Weights of a small GPT-style language model, trained from scratch on English Wikipedia: 4.07M parameters, rotary positions.
Each number is 500 + 50 x the weight over its row's rms, rounded and kept within 0 to 999. Layers, rows and columns count from 0. Numbers have three digits each. The size before them is the row's rms in percent of the matrix's.

# layer 3 MLP up, 512x128, rms 0.154, rows 299-324, columns 0-127
121:498559563561459459451581462458458501457471513485478488581476482515484548514475542497391470487581562543448497459462391482506528460486519527454513578463541495496518487413484471391478557573520489448513580451492478473560539495563406493435500612557544541502469575476508517505569563503498629531492450567484406491477556396565514469484528470493528457466453539443538372588426490491399495577542
133:523551485492505538501414524611546520452476445502534486498508466503482505526386453563502503500421583460572487559595487419507527512437521450443449477429434523409628440466492531513565514474435439481443431539516508535560482504541571468522543492508476500426500494500543476551523561526519536441470513709479513521502393521426451488504464527481452450548552558588555411432515449470480484525504
043:479554551482485573462534507412479478466436509524492539491560454471577582510458495469535469410572573518571473476543494471556490544465445516514495491544579529509517460424585581465469525490524397467518486574464469475494394516478547511438555560553583505515467562441474445582460568559437493522623568559544451566513462439506573589503424507458465539437580570437523388558529513510453540506442
130:506459511569515526549428443493507503497403534522380614434435568416560550492401502439422460559539505428477485441538497459457449446404507566496582465436433449472491577404535457553495458540464511505509517533502461534582502471483466531514544562517592539533504533440545520463543496455469544534509473596470473520496498449515478536461583542520490591425543520468521488536426490605460604563436
047:505502552488556573549538513487533369516432517608461551527548525518451529531463380429443436515565534551476493385560483376570588453529464499551465530450556530469517491468516566495467431516561447480579474561513424513566481503486546546472499464451517445479419533456515471591481570533417492573488503538498467548543455422458551476542441533508512544417494595504480438505505570583497480550431
044:487550596549511499528494434439514428466429529567438510511478466558481446506438488454402431500521534557462531433452471402567566437484424431478465499538503591510517506422439512459429470500607397459523444474543494512471484556450607486537473466446468497395432458430461547501478585539561528531508568520523534504520464489426505450630450519545481517442590543564559553462479500552532504545444
042:496456559547575605442427442468486417575398482497535463537535508466570503568442404504466396572508550500517513483462420452548515388409532543557554546393524580418578522515542494418483506500478364438591434490539448542519482474500572470460387512502465535488483509497502479547505519482487585532489587490430503522501523501552510505576461444521475466538503544449554501455470501491427490480514
127:495434523567578502448499419470507321450488543625465491459513439475451503517586425468509473605472572435509503374502469480570529472457507516529459510423557443561550430499518569462433543483570452539554508461462486505513459519441469473503519484515485499486510579515399529477503590517469477443505589505494545520454485527528502554499469488430526493482513514630504569574497491590525567480602
120:522529540470477542470494494464524372523504481550463468511457514532502646465414457443521445561611563461557505453605487505499484452390452490602483420459454473445505430426516533511478433421572443492558570513543474544563508461529486507553412516419507602455456489428493513534514560503541532555605562466530433545508496475514512468619549479441567600447525479515466498472490476515523501500498
043:460564503513558529439560512516564408539488518542419465464490461462496531574421435467461507507487554499491549395536435475514504479455464553535536483505498547432571464493484547476514419519579436518466471554542475457491432499485553466424464531502472502466394557544540539582505562580482537524550492605568498580520509451510529472545369450501514601444506553521562436518504559648432481598565
039:522483511536547521430480547490516428571363463544505496499510486450554547499405393468480503572497600463516475502495463449493608465476504584454521535425476553472575473460485580437525432521492549521469553568479450448541486456450508488510544446487502476490393479467470464552467456542459516588582567539481439638540517397457603472543456512487509556480578508473533412530427561575513463520489
044:502485582534511552406523435522619455438446455514467565518518545553491539505447440394468476490523564531540514476465467429429572498439445490496459487500501563488554557461528561418502402519553417512572476485466447417491477537520513574410474441454507464435484470530529515596458581497532492528604555627455475563455480432463506532500429493512487607525515609528522499497469456550420511552448
042:502519593501601543472536500438507385522432457536542487419496430478577491499517473459438429541525550497590530529500502457495491461392456497485475515483535525523495550445531525456515463529602448436477524548497451513491362483529484499426483567496470530496475551514538477521537497568510628595504549520515468618570474449505549491561518594526436478457544522441507444542514540563400624593504
130:452541557476541524407585445440631447593483517457527459449521452460464438525513486526498432543460547526518534490553461448543515468482493509457580544471521560397547458510474564544510522531437480442547487484508549573567476488605442551497554522511538410427440545559459589508511560504491516441474451517472458531494364530535469462546456539418556638580505476475529434474556557505417524529532
051:470478615574517575432492476540558455513439483546550483527488495549545526536499555438527452472493562497527416459525422467537524461393464547503427471464518585529578480494513528545468494477570352449489540513494396508483379531569532457519530534449507527480455497487470544557533611546454463552600582547546421540502490551425575497487458515473515418482530572514516466540463487628478535563503
042:596490526492497531583550440487525388496408445581467547515507545551534486529464472519488556504520443482500496505566466420568448550507448539516580494513519503452546452548559527494503529436594448449601504484556530535498457564555536552520437472469513533414358513452491464547584578494423577565596576623504455547467511514496519472492425524418482495422521595480544518480508503518445505526419
126:504532505496468494539517484569576523485481438428461444455514456482540505497472498405535481632550485447529481508505492452516594431529583486445483543399465544525537446430526525569472499472513473401462483525621556431642448572588486539501534458518495468503470458532453504513487527557512544546503581626486575491584487463514559526567446481549454467388493528540602410533448481502445464517512
049:539512554492534494503478445510533352505441431639459457533491498427497548544497471456467425560459519560515590423432492476572533468441525539478440448431488599467605556517592512475476498527494462411553523516467481477494429577489555513495527445535485503490437529471485445506555484490442587514550490464495469538455528475435590541525490471474497545458596611446472446487449579625429505526526
120:474484461512484601507387484538445479492509414461427487415474393509481575511475558578502569498558503515587512432420435432528520536495508564487471490456458557413449484572460611463525542455579477452566524524460479491550477496504553498513545583362634528475513462517473436454486560552447589504522489464567550525452566534565476512500458543478405527538459526556514460519496503427479472498434
106:530536516417598563526562415512508511532460452472459566446451500535436620510508456367479494548483594504480483451571458485571440559505426470563495459549490480397564490504476477474515479578581511400556442606507492459505554575521502443421488515532530549517454524455458514486549496499490496514522467583440446519454602509448496387519400563530489551573532494557523513507544556527456474457571
128:582446543472502544424488528466483435476468568540509480426441552539449587511468534523353553511521524477521474487517481471530521437498539464492492449498490457510615601512490468472531505546554449448564524575530431455472457467432465521522480496388438559579373487489604476506545499547467462606536558476509522530520542530533520402575438540540400491478512573536478474530409425577521430498542
147:533424497562488553473407414524484456502449518555489565545486511381553461470436466381553456489596463465531598489477493462497602544536486567550461419428579532524577476505498491466510437491567475427550586555477489486475482546429527532520531506528476538430476548410508417482443571606507581494525531592498521520480430448419597464490489458500488492455466490461516516461513471609450483560480
115:426441599476531455428514413476504535485523420489446535482430448482542479472406481438450513523415523387506467515558455489567457542507518512513497486571555537547486578533484447487478479453576434559501628576526478474453438515445538571533483468513471519480406460540567487478517557611491574503528535463564435587555454512527583538428469479488446505507576658488454458452496543470491468458488
038:501439564438594567464500418437498416464434455534445467535395462575493540472438481447474486470580543497483482488529484484484594474408519571490433485502548548436566478457466493471443482485469421513456515584453501571487499506545521522409535522522523452468453472486545484562521526524462513545600512596525529614433550493431538513532475435486493611478641512457561545459480550547482493604569
121:514510519497487549435393527423454478534441561463483480443502405647551442514559521511511492437487570533476510524416506475481513539436516625468485412406565636535504497586536467549520513421548462493537435544478470567469512546468580506552481486415474491487500496470525607600541528488510520486445552487484504532509447546437500501443520512536404465413595545469471447514505517475463573561443
057:463456667530540568466492427480528398511410484594469479460444499525595477598504347437554420500548538465468509465488500440516567464429503458481491488462542558539491448474529531524509473532573487483537439510527501486549419572531637500419503498507518525463464481474463449560521505622496520464501573473435421568455479488435516533506486521458508561476533556523483417476481475558532567513447
# layer 3 MLP down (transposed), 512x128, rms 0.134, rows 299-323, columns 0-127
125:532439545493467480514472392520479524523527522491500482542494463576560433566451618562499529501543479629514521486510473577514474579536398458565522562462470476519433608504510511464561466505468609567484499487380469538411515471473487496465504507546455458420459439556510470411404553577539509472463583418518493353433532553482425485519489515557496529521446466477507552461518533534486544436540
152:543512516481424523464532399520448472390468475548475434533527520520521416478498456550556579401598531466489440481542483508480411572478421495552538497499413493542455522505473533571621563478392516566492494474401499535515439469482560521504438480422513550573514466496578470475453512458492488464504450547503616527543493604472589542544487487473529471557484450453571576477567397521463533467442
026:462459564537386547530465490525544559578574486479405545430559480437596487588506534459505517484435472489487440591443505531458372430430449522512483483521501502523450534570545524537570516457524624504357508491485484551543557569455476552564552490475492458445548444481511474535531446509462531466471466456523471398494399468489522501473530532492496577424467450430616488487515529506455482538577
139:537542500523489456537583447512448545521546518545549575565548450447477401493447530648427469449538518467461509402474529452521514593542570517481533481512492462496456444528537547442482518528482501422466529485532386451482449486549480465568400468559534456518626542576489452429512435544527481489365527443501545482453587515521492572446565507479527520419424566474485537483573561469458536474457
028:504452416589468450503469478574503463452541500562527488492581528423451525460451490425573507446489516420423440558506576568465453537498489542484535513528548511527515500566444512542559451472513674505545487501478545464405608488561440461448543443551475494518483575569506528452407511446585470467532554461548483400556457530540461503516466529429475553468416463436545537485436496460424455540581
030:423546494472518560543379496553449485471453475498491456489611514561434582577549511469548475578535469448466488498496502539492493384529490494521499539452514527469581501461492548501515510558497673450563484550492447422611618543546500499401452448509564404468514445501434501550481549515488506551486469477430469405584486475516470504567464534502439574448506513399556550470468493483458532534475
013:573517443513435507571481477556483551504562449470561510530475537468454534541503513478536463475427491466425523512493606584527403590526466503458473457522461408507456400524448444555566507447558562599471585435550560560427548486475521516523553507435478417496556459486534465408427548530510494455475442475524499476552413546556518428541541452469544552500429424536469611494549405486561490435560
122:578465513520447405564491528544451624512559492444527482475404488581551434551427512516476467506470484488477521558434461597473495485503531596475539438492532427495399502516435337450541611457418495509558562512399487523489493539472483508570473506519501523561481468566454554487608543481452533461475444535469509490492502556406588552549536468518566428471457445479482444494516576452494516518514
120:533511518493431479556476490501460455514562546449529427502498460476500473439588537546464372501407465531451562476453581504506492479415565465420373500524548532534504442599473499618508543421480502567509422566495450554448511507430536513527521403514621467544531406532447477425539456445518526470545461448444459485506563511540456517494540469477459447536471451485476522624555549580514565471521
032:479589480567554483479452478479462496543581491551456500484502476443505517569527541637558544459578440531548492500545460399528481483531477543543370503482411550500500503434440605560455605470520491463455572437400514496480478364471562516484481482418518525523507569531536548589580513546485458548517410441512396543513443560526470561445556504529459468457483486514537547427475538457511473478498
020:494544547541537527503506518529497457492620492513416549510493574390517443563494512431496498441392498470519501431475500554575401412411490543486467493488601518429546492497479543481507501450483668457545516527523429517539545612488500474415591502490505436448569533482470479494482537499446468503485555466441428347459501491521557482528523519530421485499522593436560537451519500479421500494533
028:474463518479513505470521605595392507479481483478521453520618481427462473536512523561460532483518434504505420481495567606505427393518533477447452547580413486534537475512459504485543578511525679512524484451459453476426597508479433489383495549484450461455523463564516417496501460518392510451518498456547445422571511560461474491485471512490474512520482487515469500489485617520594492488443
025:522450541522530507498520553490521506452539599489489456550497504474482478538529506508457533442479461515506568487479527575486468580440530506410498477502509537466440517572411505365464465545401527609447447454515524672481552430407504571599528514509399495481489486606538455587482490469441459444503397497448573465470529489453497534440502470467525495485460508597423500517465491537541503407583
133:455401534397432484463528559510452480505504555531486534551489552556546461467558489459536448488480495542600532534428624508513483458454428531422529472462428440545486473553559481380517504444636532454519484416569547469499539465410475494474476560462557493417551517485485414484537569472481587472468532588538452477442465548528552442466508570453399591469538475541491456564540516494498461522445
029:522529496492500476529516530562465501495489572395530477491558559468519469477556539576444497488414447502475505437585497529351394492504535450437465524525530546456500486490531529519502524562396659523474541516548529515583646502429475475512518484527435517494526484586550463516495507541549557488503407543519481375457547438464506504505594518517533530479421540430558468438447475441515508537602
030:557482567501566463516451513496571513476510439512470578507450516516442428405383457475420502416465603381563490531475601548535476537483427548481458510496460561516439521443506548537472445481477609560406477574582540479533536488478504460408467495430543599465539454467608444458466451495538523571553525466582512495523515511524562457555511517494459553556452511539519484394477519542519479567466
128:551504580513454456577463466557412370434480494529567571533438495486474398538513542467500502438454372515501526570483450503533521471553534463489550497556551526470460543445429544458500493496528586552460560444536491585464498537613457380483561532471455451608571515494510471489535567512471452470469515567484484395475497481591555502501551441467465476501394510548451589489494516556521489491576
043:484456459493500448524476464593449579462526477427522523557642501397466495495463511465402511453508490457492491500571584586498410447499481517457522536518508476534534510481462509449592477533449746532512471471479492480386629430474521528470507503478431481492542538528580451479501550534494486372494509492525464383524490540495486489499487464458554489553463494495525483436512504488521470490524
130:562441497553541546581450503585584479425604470504453508525593410474413427498541547516460608457427504522561454516432521509521419485511555437566436537412460546442465526484467488533458465435507512536455439510559563600510539502426482478519566498553473493396461505427481492551486510516461523572522437440530489471431442558512462462466484518543439538571438508615472551535443455562454449526516
090:559461465505532510514421533570469490566545495406464561495453421472451452480493581473488513459377443444565495515514539524522468464567423493498499505468534613521454463563492598522617510425544539479511421612477494584499541533526465393535498500516442526521503473498553423542533537492468483491448528501534519420416414569429554451458515490559441501529580435532578531489423463444406462555498
132:515483599549518457554521531458431586528564438436489489493482441499498525473498441560549488430451462504554513502577510487496452470579503575523470540457604509452498418463529531483633570545449460505511565471466533497497584520555513491483513423401474524461515388569552500435415432493458452531435447394522500547523473525460539441495619501539444561569506567371492477459504489465528555534441
137:519558509444507499456529507503538539515506580507456472571530485534546426507486476484440456533548526448602563507498554599550510579493464479520481538589444441482509413459502527448487512577442582479540533574583400360426453499481546543371460503444532440530492446519458498431400555507537520544455415515474418430434575550520511468464501469495477477510466506561473609514588423458455482500485
119:493395416468496387442491468398557516476589508548515471513469538393487450547520518486477538405538487491545495573533500502424428543466473597484481505411601469562454494496500528543489425467593521469435489520449501419469505503456568491518489525550586553545511511552569505448540522542484539612504481529593597448517514422584509541485391469460545419484479459457499541527454459458565492466439
026:478428458501488485485430508541524495586555441489511408404483538468481555592539531512516541503487454403590494521410508561491512484467587408490553609504456344468526548482504507469434622572469457495529562462468547418575487538482497495428491490469515555488438511537409565516493497454481453522550500420510495546506527550570456559505435558494503506482444382494519579558535535465515550485584
125:471603573461476422459475439569482545440511535487553606498513497594488524438457538450496581532463496441445505514513541534551458568495450426446465527449520594383545506545460464401594498495518548449498441521548477589445518516480416499525578469508476566431495477523562519473493452454523365460504480438472503478460518529503532491540560397528472530532609620492528459421533512491454507516570